From a checkpoint of a small transformer trained on Wikipedia: 1.94M parameters.
Each number is 128 + 24 x the weight over its row's rms, rounded and kept within 0 to 255. Layers, rows and columns count from 0. Numbers have three digits each. The size before them is the row's rms in percent of the matrix's.

# layer 6 MLP up, 384x96, rms 0.112, rows 9-149, columns 48-95
108:141118155148144150118122137139124142132155099120076150115130143151128173138074092127134089160157086147077148114117098164117090147128110130138104
103:164097126094109100102153149138110117139095109141179099113110143162152138087124086134130105127138133131121180126146140157132136072134143107189122
095:165124121094096127124172103101140107099108123143124155136149142149132148155106118106146171115139104116097099127133125119105150131146118166146111
090:118119114081095067124110163168122155069128132118069110124140151129126153110150106116125127114109131115108131123180191117132150117097130148149155
094:185164094134133126123142184113155122103157125147108124151116137152119158140101133115121127148124136133094098125156117150094098156125140117153095
094:128108107129150109118115130119121110147104126124050125122119165156162160155123116101095149133104118123159152153117063143114175127104154142135140
099:163129130148096118118124108133151148120157132107112156172142158118151123140113106114112115068113138142118149128122153163086092115079104147090095
114:150124084089113116122108128118095133091115099139145100121199118137132141147109121132131139075095138124184116153166135178074104137140186145116109
102:125114126100170168125116088113103103126143139113126137137134096158148118151130092099128131128133125116190143144135114167080110121170134154148133
086:096102139106121099150121095159118111131155130146076140081122170146183106161098130141143093136122091118114121135131105145119144119102125158139127
099:136129125138131089105111174083120147072133175159113142101111152137111146152102126126179100167128137128157132109133083136153141147145144085096164
100:119110120099147111136140097101107107167092126144126105144119138150126140101095124049112153139144108121092118151088105127119121154134089115124108
098:120134153124127055121145136082099122127153137118098093145112130148104149118110112108137130147113123075128120124112120125149122127082135126150119
101:141123102136128136144088116084121112101142119161088079131114125162115146144134104167141113155148031133140132128148104148139109170144123102117110
097:140131129107147101123118118146100121129110125083113104146136178128133163122136127134133117192101111106185131131122120133137132110071128109130144
101:161135097082125094139132131153070123099146108150106147141143137173125136150111080123127111107152116141100087152169100160116122152125146144132107
091:118178129097106147140110152117127135104119141062120091105167139132123109126141113100145125113140120120146141172163112169113109138130118123130138
085:138113124151114138136135140134172138135151152124118146102157110144158150125140129077141137120148134088184138145126134151097130142094152128089105
102:160173118073095101144151167112107146119089136140125107117153135159095138121122086137144139096132106129153085191100137129139143137136136137139160
110:167155122118111096107148157134136123098095131135138131072124133160131159157088105117165133096092095134154118129090083158125157147147134143125096
099:134101100077140087136084144109128150114144125138122153164133127127108117107114086101136166111124136085126128168124108130122104183096121159167114
095:143159065121111146109147141127157098130095110150101100096139164156140157137128143140151071129140141116136110149133131136128115133116136094110141
097:120092090129125146124110115127128110134127094155115133109107145152141139117082134127174120107138130115100131148121121146163143084111166108149132
107:165088118099112117127137161116095097141152121145123123165136143163157155119128155057116111110136135091149125136133103130070109155114144104118117
103:142118124115110117152178105121142169105172105114076162115136162147131135110117084116135100124130107113150126167158116150081105143129129141115135
101:135140131111098128126131110096130161105088110122124113130127137146152149162105099168149171123147124135141099159105100131154129132064163109127120
107:160132139109124148109093135135109113141107128134105126120135121132116152135116143133153121141102102106194123129093130172130094110165103125091139
102:180152129138121152139103157166131083133111135109099119133163113139148133107108135093107135126127081125176123124144115160129169115085117112121098
099:155112162109088159136140151104105128125097127107134163117117134130115157156137096108134095112168139096169139125132110131091153142132133098094130
096:120140135137096114118133165124106122134138104143128140153160139125117118150122098112115131071151124108133143152122104137132077128144134123139150
104:132160061080135077116118105135113132122128132126158150092122162154116129124131115147167110148118145141109183119099113138118150118129126071127105
114:133079126118151104148119126110120113057169146164089120132118141160118147128098111128156117128116100088138137165157122147088175139092132133150112
101:126134088123104148121118151115090130091153120139108114125104138168092161132098120120156096131157116097126138143165106136118169153140140107100071
102:154174106093111100130097139080136097140144139117170118144088131166093175128100114165147098122169120109085111160142140105141114167135149133106142
095:150142149125103119112096148133131081106138146124139136169102118136144133120110096163130155108105148122135095140083111118146072130150136096113127
091:137069106103092110124118084103160114157133140134132168157172130158126152102113125088111170099111117122099161182162134130119108102129108151110141
089:140131092136130079116140181102152153102107110115089089144104147126147167137099117150141107072116138124156114132133165110131088106103153090100102
111:159182108131150109103113162085114121136149077131107126148116163153137138112165125173177125121110134109153151112152093132083105146112141098090068
089:143114084122107093111151154125119113121122146138135174153154157113108158134114131152139119133154124134094095194087163112120123085139157129139123
087:121154150107117144134137089143159151121133161120109138087106141168108116134112129110156145136124098094093096151118137102102154179125093142111107
107:153148136124092082113094099074111138123098098177115157092133148160152118099145145140186114068139123129120154116128111152120121135122172158123127
093:125134125117104150101118104168127153114157174118140112108149132161138129174149125147130101112119120077092127157120110123109138185102139139148118
096:126180142116138164102128120137136126062113074109080144102125114154118132134146106150125143111106103121145181145131104167149133139092158109125120
093:156103143121116113146155122141102098122142125080069173119106162173104140145095132151149131108103134105112160138099114163152148132108114129136123
086:119147107107157176070130149108058151125142138106115115112117157136103150129137114147174125148151136120138115127107077186097113147112126134132128
102:107136118122129138122120156153099076103145155141102106123125139128156165125118084115132113136133095118165151124132131166121162145110114090136104
100:112093124078131124139142155112123062099198116164126091108119138139093159140092127140155128088136127101149110158178150155096155102142129121138131
103:144179110118134122089101110116108116073132138101120091135128127148120147148131125139137128100158100140135136138118090142127159117119131128126143
101:140142110147119121121105135142134109116159100135119137133126130151125160142108096134117116078157071125158154116146107119117148134143126114146112
098:136178117128128120131147141156119164124118073112146093129106169128136134127115131128132090130082137101155159158147133132103094130111137135092125
096:092108119138090124110120133177103145085148120134151146134134152130102166104118144168135133152100150118125136113131110128113131137098133151167155
094:115163126129117128155133163142094128137155145104069153134102127165128115074154096137159136122114110079107142139110124134091111138108119132160116
098:147156099106144057101086141138142126095145162144146076148155122139127157103099118169099108101162136146113110116133093131120150080148190103124118
102:137153164135107101128110117099162105156120134130092184110103125133147136132123101111117145113159104135138132146091090154115096152150156150159114
095:130088152114129098106096142090144150107112108161117109145103149160084118126102110129141158170141106084149105150176138146105143086134120114158131
101:131172080095162074138115134143127154105115099087091118150148150142120156134078125167126132069142132116153089140153101176125127172144163112126116
090:119131132132143113123129132118080124128141159159126132130115149156112135126096144133136117163135100081111113140099120156104124172137126150173129
096:157146136098084097125102130109150106092125108118071144128114144148122146124079124161123133093077099123148124162135124132121155144164177114106144
096:130139109148119148088166112142131082106108144111131128118123141152109160117117135119136120158105110138132169144128112147154104093101167118124091
102:090175149125109138107135157111156117144131142112031132109125182133142131130112095127185104140156104072165138145129115115121170121117143120138098
101:166133135124104141117129117109120153110150144149114157106098128180150104129129098121124129156138114115144140169180076178110079129135144139112115
101:168117128125144132111118187161113101119135108132093124169126153159103137132042110129197110130123098158107127143148110150144146131160086138143098
111:184147150095106141124104089144097140104145110142115155152130154133143130135138104142109090156132108138115190175120131129090091111119168091102106
107:121140109111109083110131119080109107134111065132134153123101181181141133127108135147152134122112131100144123167151138123119128155151137142152126
107:146110131100125060117085112135168148145096162108133130125120151147141133113100122133119162182129107118110153141146132159111157122099140116132132
106:160150121099117143093120161095128124115170134115097087123116164151118129115156124144127131112114155113152147148103146147099112129082108101176126
101:150143117135139112089141146128140120135132099168099132129139150138127141081151110153122140122147116094198110194165129172134148146148144169125093
096:138159144132136108102100165135146127101141091135105120145124119164170118134131074172130116159137109101187131148150104125102139132121109127153069
095:145139112124122149115152137128143120096133158156113128116115126184105131118060107103116121121139123134154150092139118143163133137118117127147112
096:157116155089103161108113144133123175149181102111145103131146141123143139133085106171127155137108127091148092148141098134101089138178157132073128
119:177121134139127141137115160131128099131122118146130134138097168131113149129110104139125148184117058103130144190133140167098107105126094105145125
104:154143130088110128122117134116134121124145110115120148143162143131129147139132099119109105154114144099140115162169136135058139082159148158144115
111:101142122135120121140119146130153091081091111128109146124139147140121153109102136132114131130081102093143132144136118171073127133088127090127113
104:178129122139142131101079135100129134127151128076128142133118167134157152154130100173112155094089118125117195148114143132126122151114146090160111
099:130162124157102163104120195132131141123149146121113118084151140126155149122133127157142115094149100096153123151108147169118103138176157153147105
100:178156065127114164080121125077107071126129111124116132159150179126162152151127108158151105102152131125138140102097091143128126168138141135099116
097:167122101100103116129119142111108162110178109178121081144125172137125153111077119171142130106102119114103122158132113160136164164072146124090090
089:142141093101100121150107107165139127140128141116117102132135153153132157113126085135185093112121043082121132123147140151105161181137166117139120
100:196136124112136146135155157096107116165123126105132119154130099153113140102120093157130133109109103110136119154100117137133133113162124131143117
093:157124140148136173102099171088155148068109130114140110134157135144120126151117132135170095132138139114123128144099121140108127128129137108098137
104:187113117092148109125127127097104152136147149167094125149082167157157163146101146072117133158128126117133138174119119109107150100135140118081137
106:122182102092116109109104127088114131133157114157108167114147159125146196137146096116149113109098133113140156145127120135101144091119153117129156
089:126088093119143146105113128187158158097118090129097109109114154121132145110090124187171101093121139102124148129146114136142104130124147135126127
108:128163112100100103141111102173075128129112107118113131082134135147111127170113086141096113132120094129111104107143102146081134127100108144141114
106:153108137118126109108123143175133091113107115139102077163144127139114182107098101144114110135130116145143159144133092142100155084140138089119114
106:144098101142121101092158116121128097146134130141132105103106152143143114142091120096176121165157091110127164138105103148138110139135134101103125
112:161161114111098091126115151100134122128127181073087118144118147156119156137066138108116157145127142135122108153137089157135157135097099090109095
092:141155121100149088110137084111117083120137149141104123110161183161145175142129138125126123082119128138106119126157118107135109134157128064166164
103:155110102141123148115118184122110133158127162073073131139201139136100153147103101140142155103103146124132141107146092178123106121153153135135103
098:154158099108103101094171139147128113130118115141091145105124166143168142116148158123129121114192108091150104147117099128130161111146172096128145
094:152123145140102105118119129149133116125127132158141160115162136130182152092143135085102103107163102126142120151120121134094122136108155135157066
095:126161098089104098139150090124129109138123112093132163137152155142149153178167085158148133118158065103133147123157118148125136129076147092121078
097:123104136144115141074167170142166128112133157128094123109137149140114169115119153146162066119098113125139114148141141175116147130094127088119098
105:180165112121112083114105148082104108111139110153120133153105167136142151118126132114133129151154138101141102140140120128123068136089147152101102
103:093096117078156106114112119117087153106151149118104089131151178153147118133124130161164145133124091108135159142115132086108157100120147112117135
114:171147083115127137116179144137112116139099129157121130102169133153136118123124112104120168107107105115147126116156125185102109135121125112100114
097:164115126116089118112157099108107153133134119121177147162138164164131148106120095121097136159141119135152140220147054162109130124110156154122104
099:149171121124123139128127147123172146156114099167118144109137157158106087143118067188174151092128095113113130144123126155140132109133130143154119
108:189126130131127108107125154109122118086140144145159158148139150144115151099121058148161156159112142108137112137114098159124094132105134114151108
092:128109156129098127101126142138142115093109121134159151149150146148149141086080127116148157134130150122110167123110090111159122143159169125106151
107:130111133124133145144109171143063107140102112122109111122131144129133145115113115144109134138135081097161143127119133164118111080169146139126124
095:142119138116098118158114147163114104149118100141087159113137161135143144119110135119119125111130100113173136200114117156121121130138115114105105
093:115134101112124079116139116164114165116082115113112082115137150139118151156132124109162161074124147128089130148144165125087125159113119123115137
114:127141130129131071136130188137111142116171126145139115118119151147118134118119114081113138135103087093192139182147111137104148134144095137143096
106:117076113101102089118125102183131144084118118133134118157137177124126131157124105133143112075135156119119107149170144122138076105095134155127120
099:145160140117116114116140135160093114137105130138101130103134132161138167131121118179172162108116109104071109128106117110088158111151144112131134
097:149111170080101118139131112130139112094125090117116152095121161189135172113104149110103140135107121113127165147133117134129176124151104129137109
096:155170120114113125114136149120151121114136069131142142101133172142173149111159129123150146134105122090197131113129108118101120147125132122103120
088:103133134123113122152116156124079142132143105121112144131116172145159133107141107108144164092112121121139108160144145137165060164137127144108106
105:142126126116142115135110125118095104110181153161139132112076139167150156111092112102155122141128111094127122143142138133113147110110105141124070
095:117113146121132134161154117187108118132125101106138130066131173159114184132096154093137157158115101137134124118119127148119149131142143083121118
100:144159134134114130149102157132139101130108133157161092100187110148106130104105127161086141138113083078154132135126141126133164108122139111104128
102:171097127112129139110146147156152142100109121138108091115122126163164132088128145145160138116117104118136148120168124161124129116154115115100087
093:099118084121104109132116169176120145114113135104118078144158126134096117138121092145135142120160154133116181118125129146108082103108131117065105
086:104122127136144166109149164099108150126115171147108135104102124153124167115122137120145125156146097119136172123135095146096118156148111175122096
104:134157138107143138135139097162093127148133141132128140100118114164140131156063096117127134125096088124140137147068082141154157148157119126126126
098:137128085123146103158110151170124158155136137140103114121152111176108139127066122128121112151112089124137097194148095142143171122118123144116086
089:133129160132137145103129111163138124120142127109135145103123141151171178167076102125086143142139102113137175140097076124078132143145141120147077
108:167107129133082159119139134132104079125138079142165130101160124171128134127128114108149072104136109091135149135190128116124135145148157126132141
087:121096121154130118132117147181077106127154092163142109113140130136167171131124124139098098100112131102140138134144105180117110121108156171128168
099:164160125151119132132148158122106155148127090133123159149097151146205158119120103068170096133164103141099135150133120143099106137121144110119125
103:121145126130111065128121150130102155098128122116118093169111134143174170129153108169160117120103140124160134146134094114110136120193193110115117
097:134091148140134087137122123131096166109137129111124092123137151158147144119097108094132121132149085155153147147126118166133138116106123132143135
116:142133088113118130118070115151087139122134114121133117080147152135133164109120125125174170081130128116142106136172119138121160141121146127119140
104:181137126105097086127147133114120127156121155087095140112146131153164175154110109125146176145099137127171124111135115126121143148166116136138095
115:157136101114125132118138138142114076125127134116114105140151163142176161098133138099131082107118094112114123129127107189121142116155170100129112
105:136167087088134137150119114126112113090158141135122138152120132160130182113130087146150130111119112141114131130122132146089094147101117109102098
098:142125073119130096130136144113089114086154122114093177081108130131122125111122144152146133124098133085167122131121134112104102131169131152130125
103:151159131094118097137139176157115119103121148093155141110129163181139154109153118105121167096131106127137102123133076145091126131157155133148135
104:152129104123129116091088175094135111128145164129105143137106116131124150084100107139151145168172098145143085113117097140126151113150129080147119
092:147132089082160094134134146150099134092122116161187082111138150159135142142134158109124150149124124133152162124171125162070147137148116084113122
093:154185141120108159134108108131145087125114126127106117150129117155154132131147090150127165106167092100114155148133114145089111125076080110093117
108:120149153135098118133117154135143158096126122101110101133100159150151151076128129146176128113147107145176128151126108124126109100148163085086153
089:151084131124139129082114177160173101132115089145132113132146152148136111102081111138161126122161130110161166173112136138105104098192141101099106
108:170138096101142075123119165125086115090112108165113139123160126152139144133122127162114157079133116110134137136165129183112108137136140113121100
096:119132158120100109130152163108138156111102094154118115093190144148101135092060118149143111142109056138148160149138139146134152114118131156099122
098:190158157091160115113087136120103147123115091155145121113138147169138162122142103139105155119180090123184136117132110164150166097086140060128084
105:178144095096148103116118156082103150149127107147122126121141169127149141136120114153172138153148121117170187129139099157115111110101133130113142
094:118115093101092102094124097188129180094141101079135095165131146127118117089147118154131102184099131126148111151168125120148109172136114129142144
100:138137147103116130156100142119083134134163123116061149145099132147148184129120097107097078142161105109148140113132083177089142122129123104132139
105:158159121102084151116154161096116126066141115153101127137113102151139177097116129081132091128141108102111131144206115138158130150128171109133081
# layer 6 MLP down (transposed), 384x96, rms 0.108, rows 9-149, columns 48-95
107:108136083126112085155136119115133157135191107137113137149147152117133106144129166127128112135114134150076132124105138124103164150129152164080151
118:160158112136120101010172118203144134100121103105166113129132128183131124080127127117137113124088145118123137118094138151122143136124121126127155
095:112169111123140118147119106150113128089111102102114124104163132119117142120135120164117134112101118149172175122144079161104121151129114121146121
092:116098188121095109119151113145111099096152110150121154086118121112116178145126129130139157088144196183119133120155103134133140147115135139094108
086:116110157119121106094171110122122158113134136115178134093094115137132138101082137125124127098152136127112111085155145102115152143181107135162128
093:116127169147108122178131090133094130143165121149141140158123172111119083140142116138126158115126132091119116105140115140192162113064104102127135
090:098114141127120138119117135132145087115161113114141145112137129051158117096134133141104162121159193098097112141140131109166128123129157137176103
119:087140100171161146167124118134103155101101105144145127141136138143079084155090134132081106156109119112135134153144145106109164142115108138134151
106:097151116100133106171087142145121138153097097168177107118144125118102142082131111162120104127131143107096137147140146136183191095087126131152115
076:113112102123082150189141150111132107151115148131139125127121108128092097127124112111151151159128093111098091137109167110162118134124111132126133
098:175162113137171140105082105099131171117155093150137112101147104101137116122179155116106134099133125131097120131097115139095113104109103143125165
092:123174089111133139124127127099150113115103067127126173121161111124133153135163133106121078131118142129127149100165139095140110100132147128103115
093:132163111121125121121116142173145154109057100159077178092133109135118119075145122139125113127126152118161053136111107146127108114119128140133194
099:112088139122105139129184141160116157099143167108129133123136151098139118134183140102100118084127148182119159105113147096130147078141139105101082
092:106153108164150185109104123104121124150100121120116169112127103067140094118181156101126103107125065113144144141134139177119120145142117136138123
108:105129146126104140116157074104152103134128105136112118117093110087118156141169144101151135147108142107106123121114136115150126139162105132158179
088:108073117105133117163146106147141132148114132176167120109109141136150134129124129151135136163137065140131097121129133145142109109107138088100096
082:123091098107163133175139088136118115117123141120093179124147143100111103121138117109156128126113133177107152156104141123122091138152133148156147
114:121136090116162123114157120102158079086113110157172117097174100178128144138129127107121148168135102083113125119150108107147141132099135143139144
117:072126162129115080086127089141116116114122125123129143152131158144166163138103158118149129104156132112115101114139129137151117147153134123149094
092:153119135130113098136138129163108095104110109098169072127150111095106103159175144171135133113142140145152141138110140083115101127123120117108160
098:138103151124166154145123145132138118101144112112157118121125154189100110110142058158147126132158099083101083113134095149127137123133135108131105
096:112148041118111168141125149134155143140097104132139122146132126174086119152138139134115157124110131077171067111116121126107117122145166130135096
108:081158108110161176150126076129134111138120102173128177140114155104148160145114113097082104141089109095152115117160184123139155106117178147117126
102:128134138137118088144127123127122138119149190136182139159141103149085142143093121128130129105128119142155094106145170109140132141113110083075136
096:107155167167092135157157143155114096115097074120114142136143132076135095146121095089119149167132135159120116117118135142099095136174112139129092
103:135150097111138133088122120100125135068142097130130086168121110096146099122145135144119121121098133135127118145116114112161123156126120083109139
103:127156115112109111148125137109149148165098104096121136150105096150129048063133142107119103152144097123169151124134124110139152113138144144129154
094:161120204157134110151135152134098117119152118140154117115105097156087100124116104135156111128131132117130134117096144161133128139127108132159128
096:192133115164143132099123087161151129129145143119125119161133118121119178131117098153121141102128135149158140098142119121098135126111159161123117
105:126121112128107119140149097160153053128141140114136163118149123222114136134144120110137155159149141123122140123100142066118126122154110128137131
115:128158102163120146142092104145132147153115141114147137131134118133076104144101125095133166143122130114125129071123134110121128101173124121113164
106:115135174137126140069129097147105140106136114113129176146105102136142131134133138138145100141101172152109092122117128099138107119139139112126113
103:139080133123147109149094123129086147097184121085144159123109110131150117100172140103126118108106099152165116156152130147113143134120147111172102
092:171119067100126173095129115139152136122107160126117117129153115100122136127157147117124119177118154123096131115115106154158151148097112121159176
103:151168095138141138085111164169078165124119115105133085131107137158117118140119140165155104148122145105152097101139126109094117156112187138153129
083:108134108125101090158143080147097143166114142116112116169152112068131115089130125133139154139119196104118148131148154122138132135134065088110172
125:131136088131118181061139123108132124115175094085119114121124141170124115162111137106142131098133125119165130062157112101125135171132107077145126
079:131143113106108158119154110088163130130136082141125102153101099068134133125157117115101157116137155142166181105167129146133153134128113126103146
089:129107105172092114118151107117098131106142118130122144095136088143134139137136097128132105101087144158114141139129155142121112126122139122106139
106:149138172136115167092129138130126112122131104131123110156114124167125136130089213149157116141116121113148125124133085120141124135152116116163127
093:126123155143129118133115129163130151066138147091158099112147123106125162149154122192181144103117133134127098118144130162156114135125103120106123
091:102135148120104139150132142112141103124102194115111110097129095137152096161096168093197132148113139176106130135113087122129089171122122130138108
092:121154149164154111187129151127176121174114135151161119113123103122119096078140125113155120133144117101160119122142157173111130135104098087134107
088:123146159144102086118146101108120103133160158150135125115115159136121108102122153096104163134101131106148126142141130081148138136087104106127121
108:140137095141132115130149131104131060123113111132134144133106099137194121138098136121091117127102100105140128179143105115130124161153119162120121
092:104111117114109124125089150101144151126094104092125131126110112118116102126108122140100109148118153086130091169112145140125140169082137100125136
112:121106133116074107119142086110131135152118130087160072109143105143129123150109138111148127099131114117139108192148160139161134164157116147100134
094:120119106125135128119087109121158118132129119198119170131152108185109157135091182165116106121112121170103150142115153131131168115118116131117123
091:120119122149124099155117190146111137144115104147100111140160115061119120129134111108137138160152134090102113156145111150145121141109131100146141
088:137136164105094108141118133099119136106106139096092118131136110071156120127142115130160095126130223152147087125138173149134130126126128137138125
092:080144170119141107108136164146132139111148128160165130120134137171142152115133176075101167106134119132103139150091128154119163119115124118117136
100:118162129118075180135090114147122170148119112129171127146132168177139157081129093139118099117096075109106117139154140151156171127099107152127141
097:086148097131133146182133184099125084112131151098125132109095135129153200086121118118112088181179131146116126125107151130110156142127129141119095
096:109125172152160113145107051114145129091142140122142138136117140136136139160145146130137141135102088138146165102158156105126150165110076135116140
093:115127100075104115130132148072122114119147156118123137135082120118140116152153114130138141160117109125114109094159182150142165147104110143154144
086:119124157119132169186141123136130085139138159118080071140194095120148142146117107143145099132138110103139149091144135119147119103129162127123146
091:127166193140131107115122077179170117123147140132146118141132103121118086089131121130134098133182111149126124081106148089141100114136140146090131
101:156118080101129099114115098106096133106125088091134194125107110185137097151113127118126126134156126178073113134143123095137115137129122159123124
102:126133122150141136153145143134156094141122108095090133122116126088124152136121146113144092133148127150119135139117134160155121126165178155153096
108:122092118123100122108119110121138160134124110132144116108113157113111180094137169134132168117116101136084171092099099096086142108122113122145128
104:153132117131086095128144108120148128122136146069135142147085127140118116132145156129141129128131111127081088158079105123138126163129123122136141
112:138112155138136138144182157138120138107129102127145123105141158087105166159113133148119184077132178083123131122157107143140128149130147150163083
116:129154109149126173185143151111133144121133103124092132179159101106169138084145116129104144140134101150146133158129111111140126152145134110114103
100:147104119159129167161095168090095156090124143140149072096138154133110116132122125141138149151149133102117160108142153146123084139133114106087101
115:121117118125107074133130154128102152130089132096161122140116108171108112140079123116114131124089120130127101132174147150183164133158080111110118
101:114122156119127135105116133112148130131166140129151125151133156126135132093134157082133149138142120103138122150083172163144105124145108111039134
096:097162211124088125127141113097136105170125144136149125139139139130136165129115115098146163141118120160147101115162163106152127124114101145140092
104:144101068102126108124148105154119167175107108129127185148110123131086110124136138114143157132146107128132098150108101138114170133108143095114091
096:092124108153184127127123102103118119108141171118138107137117142100148129118127107094111132131139120133094153118121122139151149110091090121181116
113:105105091118108110131158155157108098133119157176158122135137140113106120133112110150117158124150143139158116146109141140152121102128137101148140
100:124151117139150126133093129136134136143099118125111092105110130145119132074126163122115088076097137180114144111124118134140121125130104110127125
118:127105131174134124090140137110152115110123130149096166108108139140127096153110117093147113101183117170105154127127073154137118136113164098133121
106:159122119111147094077128141138167150127117144153096118114123161169136146141175130155121149086135159122130083145116098133141143107110102100104179
103:137152151104168112117118127133115113076140105137099144138145091126135137144151131157106109100130052121122097111143147084161116164126113156116153
106:114141090112130090106155136119124091092127199128100171129128107151082107141146126123113166113137161088125138117134117100118140148104144151115140
100:166131088135123069091141142095131141155123155152124089141113154162122155110153117138167109112124104166158101116137130155173134120178130100147127
092:144113131149153131090145119133158162144117114145135152158129116129122120146183171115073101133131151108129152146149157111088107135147137140167120
100:137090064107133175130139127126158116130122120147111151155135102116121127093177081098128125179163111137106146155117168120116130099159136114086138
080:145118162081128113159146147170123164112114111169142138117109143068110099118129171152129109122126117181132134147124132137111120117118094096102161
104:130113158115108117162088160158119091121154144127164131094121112104114112092144144123081125108143170142087156104122136139172113124138112155135104
104:104121119109088119135082152093090134169132146112132136139132141083107119130138161109133140165113130154140092130121153130149156113157130139116114
079:113136117118103106144136139115118106149102129093168131122141157030162146134118136107122146139147176110144135147111146145113123111151133114138107
106:113126075128104090146123153106121128128125151166136090138167112150181119108106115111154138139118118115106098137094099131139140134155123175154197
102:141118110111112146130153141094167119111111096150103096141140179131078151123145116124109149154135154151149085162100116145125106117112129146125135
110:099126092153118124132104157104073086169156123127159143148175140116164124148100123108139156106140091134151134133136151103116137116143128158088165
114:153144113138170121116113119126132114121114165104178141126128069149124141131102109081146160112121109127143128138149133153144107125125125072133133
088:102112148104145132135098175139169133133125117122120111141134098090106087089119154116178151143091091110144116118113151117169135135101130112127119
104:151111137135137170104159091120141119103146128173159146119150108172138118160140089114135103093128157117135107110151090147168132145130102163071125
109:141111160113120146091116088183133125076130139139131124106104141134114135149120109122124085157106133116183115100150163129120104095115087105144159
088:119134099052159162081119139087155098132121132096096114125139141117129129115145129095147183077120119138097141101145146120187126107141139114106144
091:140092125144148138124133152099139107121125095133114150134151149088146141165145146126139161109139119115166134148142140117153119129163155145114124
097:145099062134166111126157134107145128139108152186078127107097173082108121118113113139143152107135111140100129132133152079114112139112135116133130
107:121146105148157125156148128108096156147135125126104129142125140123121101114093184093122149113145108164135093122109114143186089155126108129132130
102:128156086127105139160148136151166093101141122153110145092115078122134098121132118138124108145127096164117124106124120126126128170173119138111111
117:130158117133110115144166108148113126124143128134124154140163079101099140152147150103136151113098125152148092124125103121150133128135107116122167
106:138140162151158106108080109134143137109149139145121150126130109170120069086105132160166138092177085114139117071115126134117122133170151100122139
097:109100092132115180113140106140129109144093120112134117120118100137155144088129134100144089167150130184108173105115149137145152112165131111138117
109:086097150128136138110158134138108148094116140162118139140157101144104101137097099115124079136144124111143135090112167132126141142119132131132102
094:134134110146149129150127124136121107110115123160119128104122121200140147157143117119117098091086117113086114100158102127127135123137092131159104
104:124172167138124140156128137110098067087092155118130129139152110107184119109111132145107138133138133171124144138165118138135133133137126123112137
093:097126106144164111168167116149175118167107130162115144103147104109122124099152073104124119139131106158115101182152145124107125137120113106148120
091:150122098136101150113168136141118089078136139140123167148145122115129131101159155128100084124128180162159115124148126159152123095087130146122139
118:097121054122130103107125156123153111114125172118146136088116136176103138133097095116131166186155148142105137118167138082133130119079112143161122
092:133133090142123134117124101153091157098144141140146137143137133062135125149115113133103120103163255109120122145134113131124103156126140159145131
100:085092093146172150089136157156129153118141137153145148115117134144145175102097137149125139140129106107117133075175091109127128144159120137141113
103:124139118138141143161088149144136107147104165120140133148150106104177112107101168169107146091144113150139087117078110118124093158144131099127124
096:093169090176131118129134107144091167082113119114139179142149125132124133151116131125134130081107092122111100127118129141142123137115160127102143
084:145093135177138099085118134155135132115135147165132083117142091154086111147119134129137112110157153142116129123136139129090168091141094153113114
109:112099108110130177162152149128105099146136133145119130102141109150153149145102146103136136119159096116111096145121146109111123111189136133153123
090:124130096110134140161075130066125144144144139173093118134130093115130061130121076166139132097125167100139158138125110146162153167105097160149137
102:108130139104099121072162159167116146126144116120103129131143188119160134137141112101143141132120140182065136136124122130147114108142102132104110
109:118091087148123170153160111123095118130158122138091111124091150161179114139168120109131150149083133159107133094132144090200109150148087126138113
089:141088183132106148134092128168145147160078089118133130141148125121158113144122155120145115134113156135187116108144112110144136161127156158120172
079:147171183113138100167144093147153104086177109127153146096114168126093118130137134115157145187134134141119121114141137080150091130117131116137130
106:112123100165092118099134155152139153152147170150119146105132138182120138102121096135099155126126151192106135107153135100129153117131098121113109
108:155101081121146110105117110126152089136101122191123168135126133123154121122159124160124150084099134184138153117139149096121127094130155106124101
095:169121150134165126100106148148119117116119129130129110079121101176095098111157171101162102074104150152138135135121148165115107085116121099103135
117:175165102170101135099180114133102113169108139083189123150128101143128116139140140128083125141127126091122079120109163146112126144129142141128119
078:095139138113105168115152113079119113161115148143119103114170151111105145143148130140147110135102165133125139134143165074104137171185161120135101
101:121106123131147147178097139133122155115132162092095148110133158098094084111161160168128137178102096161127116134119118100095157132130124130101112
113:112143064105149153098124160112146154108161122134097113149146055142144067129140167131136118153101103139190131106127113149094154139110107135145148
101:121173095135135085113115134132164168105118110134087147139132108152133113135173130111127097127123109116152123100127152097136145148142116110137163
115:107157104110139159137101134126136095106137134167144134123126104161098136169119134112131170151140126157126141174108112101152133139117174147110127
108:166119109114144127178119141129131158100124125112136079144138144156118121134107140109126136118147103124097151070102134106144118093139133154155107
122:138112131099164128133120084070136107175127101194126130152116117180142081149113117136140111105118083164105143120112139091164132128147147126114143
104:135092168120138130119163112102130138094162129148124103136142127099129131114118150168146162086132133141166106087117095164091144097138085163184126
092:133122155141122079143133076162143140167160103089150103115120094171129136171126112158102113145105119141099116128145154122131137115133113125148117
100:108165135150141122103135105124152122102100129121124167100132131128115093140167099111096125116114148079140074129107138116096158160175120170132162
110:146145073155173166109101103099130149092129170107101142145158120130111133123110161155128143118143108106108154103086078114143098088096149123098140
090:172127082147112134146130132094141116124147146132111129132111134131121118132105087161158137110142161104126108100120116094168134166169127145130129
091:101134144117118136124125081135152113132167129138105114174114131094152052122121159138121145121115123113133148136165096105088124124084151129085148
105:134128099132138138125133082107094126091138127114158125162129144171124123117178114080145133101137129166140116123145138096126130159161096133145152
092:152115164138122128158120080126107130173119158138123136142117158102093113127131110127153143173108142125094118128097162163132135163088081102128165
106:111119098139115106109169130097138102160165141136140147170159136128126136151097113137135120145112103164116088107145109084136105122186108149162096
091:146093069147145118140124132141158120159100133124133109087105090116114093148160144177138156128150124120125107110100134132143118130088128139151140
098:136123187114132098116138138127133128129128142099130114117113112113145102117146099120120151133076138139113122160152178100167147163083095153108131
105:069133108086122106151152122168158165148142141153130147097168124085109124134118113161122118119104093116146120136179128114159139159091161108099152
086:131139163133104102131105160121125131104120110117083114140122136054133148151105146108170124120142245118140122140123133138149136106152141124117112
098:067168157152126133168152122111131099139080116154150161151127161143138113104096191164086114143163122126139099127129104133105131156145125149152149
117:125150104119135094120073153109114121120128126076111141089100152083153127111123162127076149146125158162130129144116131158136148143118155096120129